config.toml
n_head = 2
d_mlp = 640
tie_embeddings = true
init = "normal"
init_std_o = 0.00291
init_std_up = 0.0197
optimizer = "soap_variant"
beta1 = 0.95
warmup_steps = 200
schedule = "wsd"
final_lr_fraction = 0.0
doc_mask = true
dataset = "wikipedia_en"
Each number is 500 + 40 x the weight over its row's rms, rounded and kept within 0 to 999. Layers, rows and columns count from 0. Numbers have three digits each. The size before them is the row's rms in percent of the matrix's.

# layer 11 attention key, 128x160, rms 0.197, rows 0-127, columns 0-79
108:505499523464452549484475494405460541448470473465574484491530583509466479436424508492530452554469488601495544501495486455533534514510512523482464470535553458531503437500502499484496514542461476504536513477568474519523412482477481539601525470
095:449493498559567562585529504526421488543559490474543488510488516478498500526549508484520513473483581434522524449461552518488452395540528546489483484536520484449489489480491533525498461490502530531540471451477496467495548481438537397465500536
106:466506494466538467517493496494579528456453494461420521522483537559520505520489416484457521451520474551589505491533464539422460478499489477518486509533519454530509571540455547486515514599432510449455546534521465512561535455501497537513522482
108:514469509560529485559513596476530478517426483496462496561454532502460552493432467475510410496502490546523545468519482519529514532547487390480456485536438507535481500458465487501489512524514542543571456431506456515536428528489553485472501433
086:521462549505556478536532490533484554515529488454572535492427420480505553504505536446452480531497509461563452459524459550400546435446494407455451441562458473517496493535404496519536485452464503535516472429525511506515535545526553488548518515
086:464533533492479533494521561453468493476453517475459471521461525578512472512481517486499472501470458530500494502491495474543452496552524484480592559520527445526519485518479464515513530504478499522565546502443435535504493484514606443515469523
102:510436522499519467502495513464480477529532479539535430562481479517502453540456501510461495499549527536490424483468478507473439493460530513544528478522495514554549475593541497480480459449553575548516468548554542453524532458529447554541447515
104:554537468467513538508532522542482555510467484483533506550468452450494516526515521547507475561527537502544535531481536464474473507455520532480523564508551432453493501476507500450515470412473518469495498533487478423561548511576554561557532536
104:498509546480538474506495466547452497524463499486496455511413485529493483502491566493484483453450524516609490477427494495522493555525482504486564509554524463452484433537505496448506575412567510582528516425501451522476516553534549510581582514
100:525557545441522507479496468559602504431540558442438457516480492489549462508566534533465449505425449508461533417434551546432547548547533512470458474527449539477532472479603443459458505460401494508494507508459499527473545475547495446506555496
100:462507461503507523546542526504562520419563519549505500518425534520481531471525456466502532475515441488475475440541565472531541487459504490439456508524456510482482513500489444624511480495496566523509494477479558481487530545464539427431468439
105:474498533438513523512550474476453486510549617517523513494473492498548506600453511450596442529504503474414449551582501453504483481510496468435520511474491498511516515432453436517519523511503549479509566434477479539459497479558539498470448520
096:536540426521499488498511449515522469464513520588528439501528485551540441504545536446454584516413532444521477558501478529449485489542483506491494468440486465454450440544525532555500490424493469480517530449507466527516506604474541451549496486
101:545518513567531499515421564513511455488553496521556490474509431559510512494489487557511559468477479525511449530558448497462461405545546553533487488550450567482521467518536458482427532475568532493428543493509480511399492417505512539534488493
096:493562462494504568476488545494477490525517444488499404551497492464500521548533603540478493563552549483518480508484468523476467431501462505506442531489466502468464390457465450515542519507561489452547517429520485540453552562438473559525464463
101:485424560533486522557524532479504483424535516525534567510448596521540589528510532508468442549446513517525516519488553490522499449487543493424507525489455446524557576466501500462529493517508488514519533464440453488506456455499579559521420480
097:513457503478505468478460497499546407526536486457494479588497569418456493427552571524490394491583478415532479474483529534540480465532549512519503460492411555481474562511547486492442480481512479524441515458591512507497587499487488572517511481
097:469530446544463479531502502539506438548454476540549498492533506507535469517480473519434553470454494489475483562481512530475466456472473463537551549549534518501522549476483452549477464552499451484396489563543501590496532523544563476432460455
103:510471488507469395476486523535475475535571593449542497444523460526482471503516513490452483470535550578467539522536492448469495467470391484532557489503454486519467499487540501515537502482486482517461521454480504495493452530486539566515578504
098:500477471456502447551555510480539474500560521505512491446509479508487492512444471504577503519526554476495472437520470512586547529440482559519500408509379527425569548530440457484497437496517510511512477549505541470488509426584522527453455533
103:478517467543464543456531531477480478482475418497509443456522569483517490460404516556511523546527426469547476522534516569515514517525471531515476450559536420466464401477500515473499386541442486512494506527549501468496485494505494518498414440
103:481511535515459533461482533527561518499511520473501489498535464465578446556511458504447507569479515512490502480472506482508483547431530529458475500471465578511467528514575482488422563488445488509546515475478447474469549457499480514541492444
105:572477499486515489477475548525575451472545442472522449575534530496508546460510546513506536509527532437514388516507502540524536445507518459549407528603412527488455481479443554494494518483492489464542480548459487471540555493424445438479466510
106:490494573542501527481485439513500504473574454535424464509463553509508528491538517383504512476495476422460497525521525491500547543448452553489453437491495622479529454510539494410600439440551516498491484557557494494515491500533471444475515494
097:454541534498521526581554503449475501456519508553487548408515528486475488431568540529448512485574565503441524438532535527461474469480545506485580534434476529553523490469492477531552480567569532478450517497486529458436464525463465491471510455
109:470423534505476475538446498623446487521546500513526528412535483512499520537524476509483556503514512445608461532526519404503455478456501488506517507433473502492581473545571564498565545569426538524510510477453554478503495536490498380436495524
098:401472500496495511475525431468484426407520559468507534460582515439503424480436546469512501488495506594560525458535468503430546533546471566496473472468468575484573512519440487531454493551491502511452544533534541503509408552457491462492475480
101:503477477473474483502460519550510565501482491530463519529486425522505542454504458474518428530500567553518551512497408599523490492581495510514522521550492452434572546531478563496461462519509566558535554492488498578501520422550531537575523535
102:526473407511508541470508442567569410529537517555502486519562497517563512455445505575507536455526524538559487577580492540475535513560540510518561485529479468563499526553467513519524408446509460456568477529562523525490491468485445516461517499
109:487534440496539509505508468544509532550396499478553489539510529535483513494567446389487583444449561551540463519483486508539462468482536507482539400477485549508539430504536434404552559503525548531552442453545536526448485425503418542475547421
104:526552438471439521544431555459572459519521491514506461521498579509489440483532549531507500485499521494501477524453517435580566503526504436585541453500529577512485521503509499419452463505501507500460576499501525520482426555502500505484481518
100:517509451508493578503412488555539497497518514473533593560485537482480432510482525447529508475533472464428483518473526503453524520512538581451436460545379471536556563527453483548551439475560521501467526504472550470445525558517508539427495559
102:454553556587564536481518472527508497485470488473527492487451438482552493557517484524479460470513476411509501449445469543474508507584559460522547486455570501519423447490541484582506460464477549536497477456433504539448441496508499454523547547
099:448445528439506477523522460469577509485561522541575527455447452549491501469450549501478471489476503554488510465492527468533537449480491526573543520505481507453456436437435551468487466519514501544552542517472476529498496477499518567507539479
102:482492528557500507556498443461473463499524458452553512536542511458503609560435408557526548580477497533443471469506459492560499524445509512504473493474525464504538620530480480509451471504515521501439486488503493469512557473514442437481543458
098:469450503533462563526489516472489532471506540570533503430453491505587536483484491476459520513527483518550467517512507392518501518581470496488516472440515382542461564462485530474437525477489510515498499544509604514447561499534423519460500448
100:492559510543450548522539538465569541504534539522444518448493512423457444437512538591529477494496449521454542504554496483512480509485455487492404457512520487520596446502503523539523541522508505504474465498503461444576510507441446508533551562
091:443485496515542542580508473488507538466586473471499567539482487520440502488526481445451515522472498450506488596535472478562488517450501426556508500573473515447453466504528518487436537475562450504550505528457497468493538577531480564506429496
103:513522479474462504488527479506497510477489458458551521428474542451477468563468535481416443529518476532478482446518502519450522495520507486490518497525489441558475454558525404558608441542515565499553550512495529475521462540462463576547521496
107:538494484527492562504529502436487552564446511474516506514479512472506454551469513503444569544475526473481494498479539543483528453507522507516527474477545494529504522469429458462500467536491501532538491541425496493513503582537430497471438529
105:541522473465541473538534561473516527512530538446422504533471466434484547532523521482504522504525474504533468427492526530530553512538441549505437512470547499527476544460451419496515562457493452434516524527566422409502499558545437505434455553
108:457533534537509530494525511475459535492479420518519466482485403458548476519467477509420503520424415554513452574494511534451487498532470450510508449543492517520507469546554508553488528497498496532492495489436498513518484586495531578511490545
098:490472438484526499471510452569480522527506576494553439475518517444468520536540522485601503536503455476527524473476565490476538478543593505574558467490452518470489547474415511448535595505514445500494522524527474462553537502474531463468494608
101:501554482519520537502480490539419480576522513502481510556518507496491414524553531515541477489465509512465534440485513459514454441480565528473460494508486482459442596523480497469463471488463507470504546587555508478484444458579577516511479435
106:569548460459552513484472450558526484568395530531450502518487507499428509443494569520473409477530538411505527561502500492525506523520476462556505540500537503549505468453525495483480501490493559562523527527437500554510472467442457507508565484
108:477512503486529458424498476438530485458451442500529514462432495504482492494528525548497516487483512496488480512396514446536540554532478584482422489499567492498497472594500506486488569449526549496470529567456478559454522469542521576588544492
102:435486436518512517504526549515479537445472528505484481498557475430501512525433510431505423475428531536509521452473569498549462525512453475428484529534499507538524502483566526576516476512498455485525551441512494501496525506503509477500489434
103:510488500504524530461519511435475497480549480487520552566511482468448541476481428504507462561422496560514480504508596532449510512511501529509492509569507571472512498528515486546421472483494454411538508503523522489481543482464525493505496464
110:507467485471565502476511555488451571473517486484495428499471557519552529477495533448449537496468473541478512453520475494547540528501458491487515449517535545516538475544510520484443461411441541547437456526427444445415511585575508442529476526
102:469463465485479528501528506532563485476538378543496526514505554507525436548483493504545614475424428467535468433467477541483490515484499446446509533446490581482516509464518474490501473418570422544506544547475431515537536469527522469517564507
098:558468491524538490577548487465501489523533473521538564498471487507541496505516485511530509555527489494504472443466475537539517527492486590499495568508525471562542559482511485362557510406574523537463541541491525535420495546521481455457451464
109:414481482496524503588489569487536505552470545467511490505529498457551467542526461439529388457530571476481510486418480483448449468447500494508476471432479531561509550551505485507509481400500510552469462516504439484501476454422575481520463491
100:488532518493472507566474502480449440413521370447581492470478446451515497472537504496453515491513542525530525512473523551504530427480424472511490498527441489462467536559441469443469485467468619532438508504430577504459442559511491455451514511
110:524561463491473486523514562503519530448428454503580503493536534572490452530476520443525540549506571516455521499560423527477504494594500447482513458474513511517472373567513521459484486593430504528541470563488507572515456452474448558525532414
105:426438502516505489454503485445581558523448484533534540508456512527495515519550397509462454517508517493482555434517451462486392529472553466514469485494487512550534534382476545466514466508477505518508531514495510499466455481503532553520494460
115:490457498417455521535461529526523538459498428547443455521523505477432497462564465495520502489525496552448514577503522438514470582503536464485518502450460526511524434481454526457541511548561484444488472539504500529532396465506477489452484452
107:438517403558481499495447521541470455490510493479529536374467496450493576533460510489486544530514497534474525473563540471478518503528535463465505494544529504403533509447568541551547557492460510553449484551509516492439514476535486454507461440
095:535464516462509506443559509551489480550509555555482495458433498451489543535480572489492479494491525519466455545585439497466542460481525505511402496445514502472465438494502468395513400533487538416476524434477452527582517482511547521464465498
106:531473544545453503452469505461565472450490518511438502496514524548514597433485460474511450501522524542585485565427486480514497456491445417544475476548513415442510533486490530457510544475559462524520462546507408487520422501520632504507530480
099:560482613481497520454461526520517457506489459510531536507488575569571417488448449514442468510539506526497471522540511532530416570522508436535391494583481501500535500471471484555531589478428521448408465478525466554574513464434495524543454491
106:520455411524466573512490560431466523521507506451476534532504506467448568477452544590466497494476551513497557482467485558542521575578478491410464521502440539499478575493482472510494481546505461459532500517541482436559508465490560451556512426
099:514507477434468552548481500459577514484582522494508474533525547472466542524504526553505494525497484476481421501557461465577514507527560577407541494472580536408489528564472451509543469501498543448485444462499528534533551540469504506438511515
109:495535591465492465497487478512506545481472480459492530511463525555539543477454376521454477542550450543481475497508404457544458458490459492511490451565508470530463498456502484410497496466513488477441496503492468510494520485517431481580462529
105:476513476479455441495482632476557559558446495457489498508552474495497465536502479527572467538507609511517499487547586483466503474488480552429542515461485440560471490544482493491446524465450475441474499476532504506543439523483434506551471572
079:544539438532507511442569542542455516490490516486495460577517507445562479528482433541472409523513497519452556529560570485494502414452456500515489510494573522486542552490488480509442511524498530556479485442599464518529468508525506488634544523
079:508504505518459504430531497587545560499428501471502435536502508523481530491564461467497461510486557485526500458486485526545485505419405452477471475476532551436523453486459522449511509392426481545474506496480512541504522471547509469522416539
077:441427412581479432451507588505466465553514404518570480539527536517597454428537489468499462490509477517423480555523508554493447495459521521483514503430428481480522461457468484611478575518501498547450506470500434548561511466524490511501512533
085:512450462490534447439552530532493485476497537419490460538569441502516493520524460494503486474430552527472454454603545493490516534497516473555495449524471513487500527461485570493422439553541545526443463480512527527559459420513472498488496460
079:495510491427517540479546437385497500503538502489492585475558387466439473550492503520501519516532484501456533524449515560523501466586492518430533504482553559534474499546541506512471463465446521443513508404461538481534446461501459490480460457
089:519554490476475511520487463443399512469498498508559517519519488420528486437476488454443483473475419519529526477480516476487423497449553581505535567504464483513484518520462568519495542452522480511529553466486562454544476508480524517544561519
081:526539484436445456565478571528493521485484611489452480471506499442500425492510420487514414503460518515513455550487480522483568495524549500491515532585552483516559517496514512471552457491544549453510468516555508531507512547532535434465526466
090:550518575432498520525471465434520512421549494489472453444528395492533526510519477550487519443497449513425446504444546512500493515509591478546431502517453486493499392536510509456449468602553486522499530485548528510477553544434506554511481484
089:497477492535461480451549482474486552487529419553473478522547448521638542508550459516484550508499483462437524509462411472487430459528523500496460474507555498531455487508533558482483482554472511532492490548572551542454472459489464434509473571
083:509601448622489513474442441491376477424468456510508453531535550482534491504519562485498445528553438567472532479552466536506497485508432523511498564498472531517482489476516528507419519549522474520459495508508538535465527521559483494518562473
092:533473478512508496473488488535522538498465486551522491537412511521503531512494585435563461509536448496507516432531509510473467435506475463440535529470474524483522496508469522572478559507519568492384497549503522501541450476560474485449493452
085:488538448463536506451496525493491463510521497530501530514442529475444514479494490513576567510478490462522428454482577490471518474493536500456473533553539503472579457458608509496445531413556573525550486400421529491527466513512538547508472464
105:485502455599475536427540500487493553473565470521489545539535515523549551550472481532404508464489490483418505526550516532500429527551503502460501475479471485495454443505522526494472456464545445526515497481440476522470515526458484479455517563
082:442515478516484421461474442529541497461415467508496437526456495543540511458481508424472487562522491563487513522539443467492521444530408472387415520544435485471479487529470522617522525536540549452539469478510488530440529575494523543490530409
091:532478567464486452492456530498547464439491539502498593544504420473482491462472516511480465502502507472566503507489479454559438447552566476501439390526477528494474520525502506510509423531477543506534491530480501534498522563504509460498479477
094:583508489585485472458532609484474487484492449505521487519540548481566513532530508516498517523524470546449500522514511504566486504543469538499529492393493521462521405438529523471438556529496486542439513519472559498496538472445455518530482508
097:529494480520438562490487479510439463494448423466524623516512531477444508499464477479455492525488534541497529489492533484536463554552485497473537464547536522528457392509466570508496594508362505540522523464491412501511499497488506422481497472
099:554496447497471547469445480460514480508468551505480483533474482480538470537498449494480479459416435516487557559547514533516488506508436462587522589506494498508496507545429470586441480486510522496518549531548437528494533520538523484470551498
103:538543488490519509562479501521457541489580440480546601531522487442520566486491516527498477486549500579554479477530531522455500396542479517553463499493481495507516495506481492427530530501464512543559481495473525491576490590449431443533535489
104:456528547478487534442537457477542472443567420490543496529489499510437492505484518557454549550491612472543543516598472486516480455416466479492515462531512517553523496439470504459502479444473535532624550505426463418533447470414542472566478559
107:574522548542585489547537527471505482513528553517472392507444535458542473492480535450457496484554460485510550488532410487493507466474482459487589516554534558528546487517455524487480527390425467521479505536470495530493501525549532603471493446
100:548468518557500469461488511505523566443534438497533512491428538495544507542490535469462537432551538541458499459563455485489518549483507466514514384448525514491591505458565487441406479528540450549464473495465453644451495540512440574464483503
101:523490520535471477432460456498510526511447532525523438504494473566492506528524510486487551474480454484464428504571461517484557538515480501507529455556478596475484465455488513539453549541473450535428468537492522533423505455511533521486461469
125:455500531476557477490580459556497530543500431515499422519529470497462437505556482452479513493522511473443531409509473487499519518473488424501535536533480546534518599537444491476475487491526588478565525578500451496459463468530523526516478495
102:540492502578483462556472562512556487514502537499520503516444532495507509502487517500475538457554487600484526488506511439525466531526553535482454462473536487545525554511523502423473532510478454522488530563572471606506501510502504547460578431
103:455540498425562591501466489480528509606454433511548465502497476485444507460540544456508532549476460539437506487468528492558469450520464448554476548568499433540489536556511484477491528507559479479567507503492433508437521440493527521540463498
098:519545508501536500533523544483456468520497501556517542431451397462438519508498526456481531550461526456483502352428481576502534471525618512540511495538442453526529481491431519447554457465460478473525496503504524434443502559444473504521518545
101:514422511547521505463426469523547470542527533482458514463466488462481571509467512531464467481436519499435524521575560479488528550484506479527510512551511492509478482516504440472441489540511453559475490474474460512443508536505446477504564551
106:573476500507488519507535437553450518513502497530496503523411497452496550563520540513472437540483544509480523464504570478491469518483508539435536485523537562530436549539453504562480486406483535570552536568508505582440463487559530501490475460
102:570498539520580550610563447576486444495528494510445514466528469509611516522475548512545573510408495511512516461477501538498528512496552537505552569449448542482498539523469458448507431532562503523473534442467558508510510498481479485504453449
093:460542423509569497495513430511500488466481426508497456539486490524495512498542495452476525553448441389522478512490468464473484499446507544500491462544575522514520496479601512439554519386521509471575454437488513488511480535500533582502501560
108:550544491483458512477481492453512488473577470474478531452527468556421467487448499567567464503546552518553471486553517552516474551523495587503437536510453474503541521416518473479504557437509491428503493451451483485513467495482435539475496481
100:535510485523484612475421595432548542496519519533501569465524541572482559548486537517542551474500499503510481502583516494569483477516464431538516410524497548453544413502510498508548458522542501546513482447479530496486544492437476467518457491
099:595493506588494475478484535561517475526498486495497538509444482474537512457560439503545518504447561525497494446570424561468510538489534484495495425478508565499481469514505466501528463502490551478520467517589508589552547573435489474499510514
105:540459496544519449473521495510427449451506539514550441478501542512529460549515450488503493445553483446505428395464460515544516443464524535471562494499416536460495567536489435543486483486473530506548470598507481479511486484478503479470537500
106:500448525519507460478470537512494448524532534464481509482456470466460506476480549519527512452574451477469546546470542538442503586539485493514502457428448511432450501500492456459456531471560479513473500465538498563508578539486522512474446542
099:511476492484523495553510515536493488467470522552501430492488517506473526545470462471401540464520469484455415452474447463462531508508510478450538486554398451509462568546503525493459553445469579543511484568512506479499509551456467520551546444
106:534492489460575491544506473507439475472606419458500466499502529517491479451486480515491500477554524512496455510438474468508525528522510481578579490579538476528537468502479488418428433447560515490544521418512521465465459578472515490482524508
093:472552567547480577487476443456479559542463536505422453439464456480513496527549509460487438509543480530431548428539497502462489472452401477558483479549447566433534418510456549448488480457501546507497515498531521560479451514435495498501448510
099:475475509504515445497492459559604491441509463468415397527477525470450529510486530479460467532469545567477456487528509537441516506527482426525501531530537509540530551475491509444483541513508441528566601464606542521506542529499558488459492535
102:509458497513504527542504469538508537487494533522512478527556467505459456490513530516500527495540559535562473587486509536580419441538489526476572459411475451440489502495531468536400543545524494428524511505509522472499533500488523490473530504
094:471498494494473500485429465588527504427551470481435448506486600433456519544551496597521422489509472518503503441537473478525441490437459510546552541462534506475532531538507500505521582508525528515418470504467520505569443524537445490424440524
096:497506491549513497581539491551470524479525514444493488533455524512505519497498437521490498477441514514511463452534514484458571536580408539445469549470487519520473527548413490514552538523559521490549502489466449434418446497512528468485433497
101:532495539465546502434533427489527443482526477573489579445467557520561459539460445473500518511472519453504491481490494489464455421543538506394574572589501507555515481576473483498548484513584542475444525497523433469477580455486537511479503524
100:519464503437505521500441499508572520452548499458543498571515479541557450516493480553504477540502549490477505489423497498495486521503462463496517511471433506533552474522512511462475503531468479515594426428550557471421458534461472544503537474
105:482477547497512457464468550520536534546515567485465439463477484529469493541619485479401518569498496470506542441512475563430455484481502521478515514548548510407552530462482463487513436478523514521518500517513457468497433463519515514492480509
104:516529591489551518453555486515532550559489470504463578488436467475496497503522452522574471500479550375557473472498480508490397495564521485500498467546436450511470455532606499446511429510430493516521455513543470539444503499431486497565489489
100:481523415528497550451508485459469491506539483526448515571590567531488579495401459484498496516473634477517500501540488496500524470541479514474480551546548477530463477469489600533446480389498511509551515448452573490418500481462480477506528529
094:501592493567454498509462506522486537461388543522541539512480452487512503497607495505490462441418499503432497490516537546542494554608496478539579484548496526496470484550541571450491484513524462495523556403539510481471511455528548538574530507
102:520457515470475481536524474477488532477567482529473502502444522548453503443566566564509527538480469538512447565493498515551472516464491453469520499492562472420487449535470546494484503489467512461465503509543476490507550506544540575534413472
104:498459464413507536500536527543523596507482552521604510514468523471541521526553438520498477519485514479493519555496482485433495504483525412469517481441437492482550579461509528502486556531512480520472515371485455568539467524473410523541496507
103:508520511470465571563478519537571522468475505550524507582507398479531522584485498411507482516569419499511447552540530495530559490528459543512490514450432493457491558514559470458475494429537446498477498501459479459492555524520526506468532482
100:504460470420520549497451487477534465478532605458506422468462456568489435497417473532552499515447410504558450507487562521529525439490530538465486484505550429514589573527546469507471468501559483543455436478526509509522546553491484493574476576
097:464495498580491544550527479510442449487451456452500586479470485521471460560546489453547511481484466523528499457597546489478484484507480474521466491524584456543458510501507454533507511545499599520506532525466528493479412434567464492512426539
099:509459530533497569527476451515490422456550483513502466526428528498395500483486529466471504451519504562514456499501501523520443487495445555499395532427418510478546517497488518519560477555564470470566494545422534473565436514515453503523492497
094:512452538509566537551523530539524495493418529431520533499434476519452508446465549484598489485504526534528528396498512503440534419518503503483522555537512582490466467513465495502580569487474456470514459517540523522540521432583493541540548558
102:492460462416505527555498549520514455511484486505492599529530544508450417510432524520456509413469489453527514444436563478613453465501533526551537554464506442507500498450517501474501506544533458487528474451501481452475526564484477498538501553
100:504529502452590422538498404523421512540465478464463428562539515521487532483559501550506462466598555491523520499544488571413523545498511478576481502432514530499511466510529526515483514526500563491525500509470482534508522483493404454537543363
104:529476548522536515519505475489502529516448523605534461524514484614497494528505508509498414516499526550439583561432493456498533541554408473472509527540557463489568518485474514512496471436483459516524489537459443497547511454494560489483430505
100:478492577554487473510432526539486475524541480542472547508511553499550527486528542501510482500503471408465438537576437479468429392444426508499507438538527522496515434543468478549509499497492511481502426514573498502445468488510514518501493486
095:617537562430477504483527454486509511534464484529451515579510480533503546531409512487491498479511521576512444508512494489527506473401493482488514462499511559461566563558506476441536487446481583495491498511487530440487471561496513515491559490
102:473426563427521458525472568555524492512537449522552539460511449489523446472519491515574561483491565495508449520491574489512473479515584495420460564546486532528557503538508538437549467523501557470526488486466484476558461620536531474484535443
101:482604544507513557466554465514560440531565493463503499518488497512521554564461554472496395427440485503555484495476448551426509434466485439496501478491481509441494530479493559492471425531518464479526537473530506558460524488522463465502487526
089:549552457553516512481466403453517422505589566500479520434505551528488540397537592507531512489491559554514498507461498526548550506524448492488447457550474472441469531538521504536583461454485524530464516453528437511466508483480447508587466446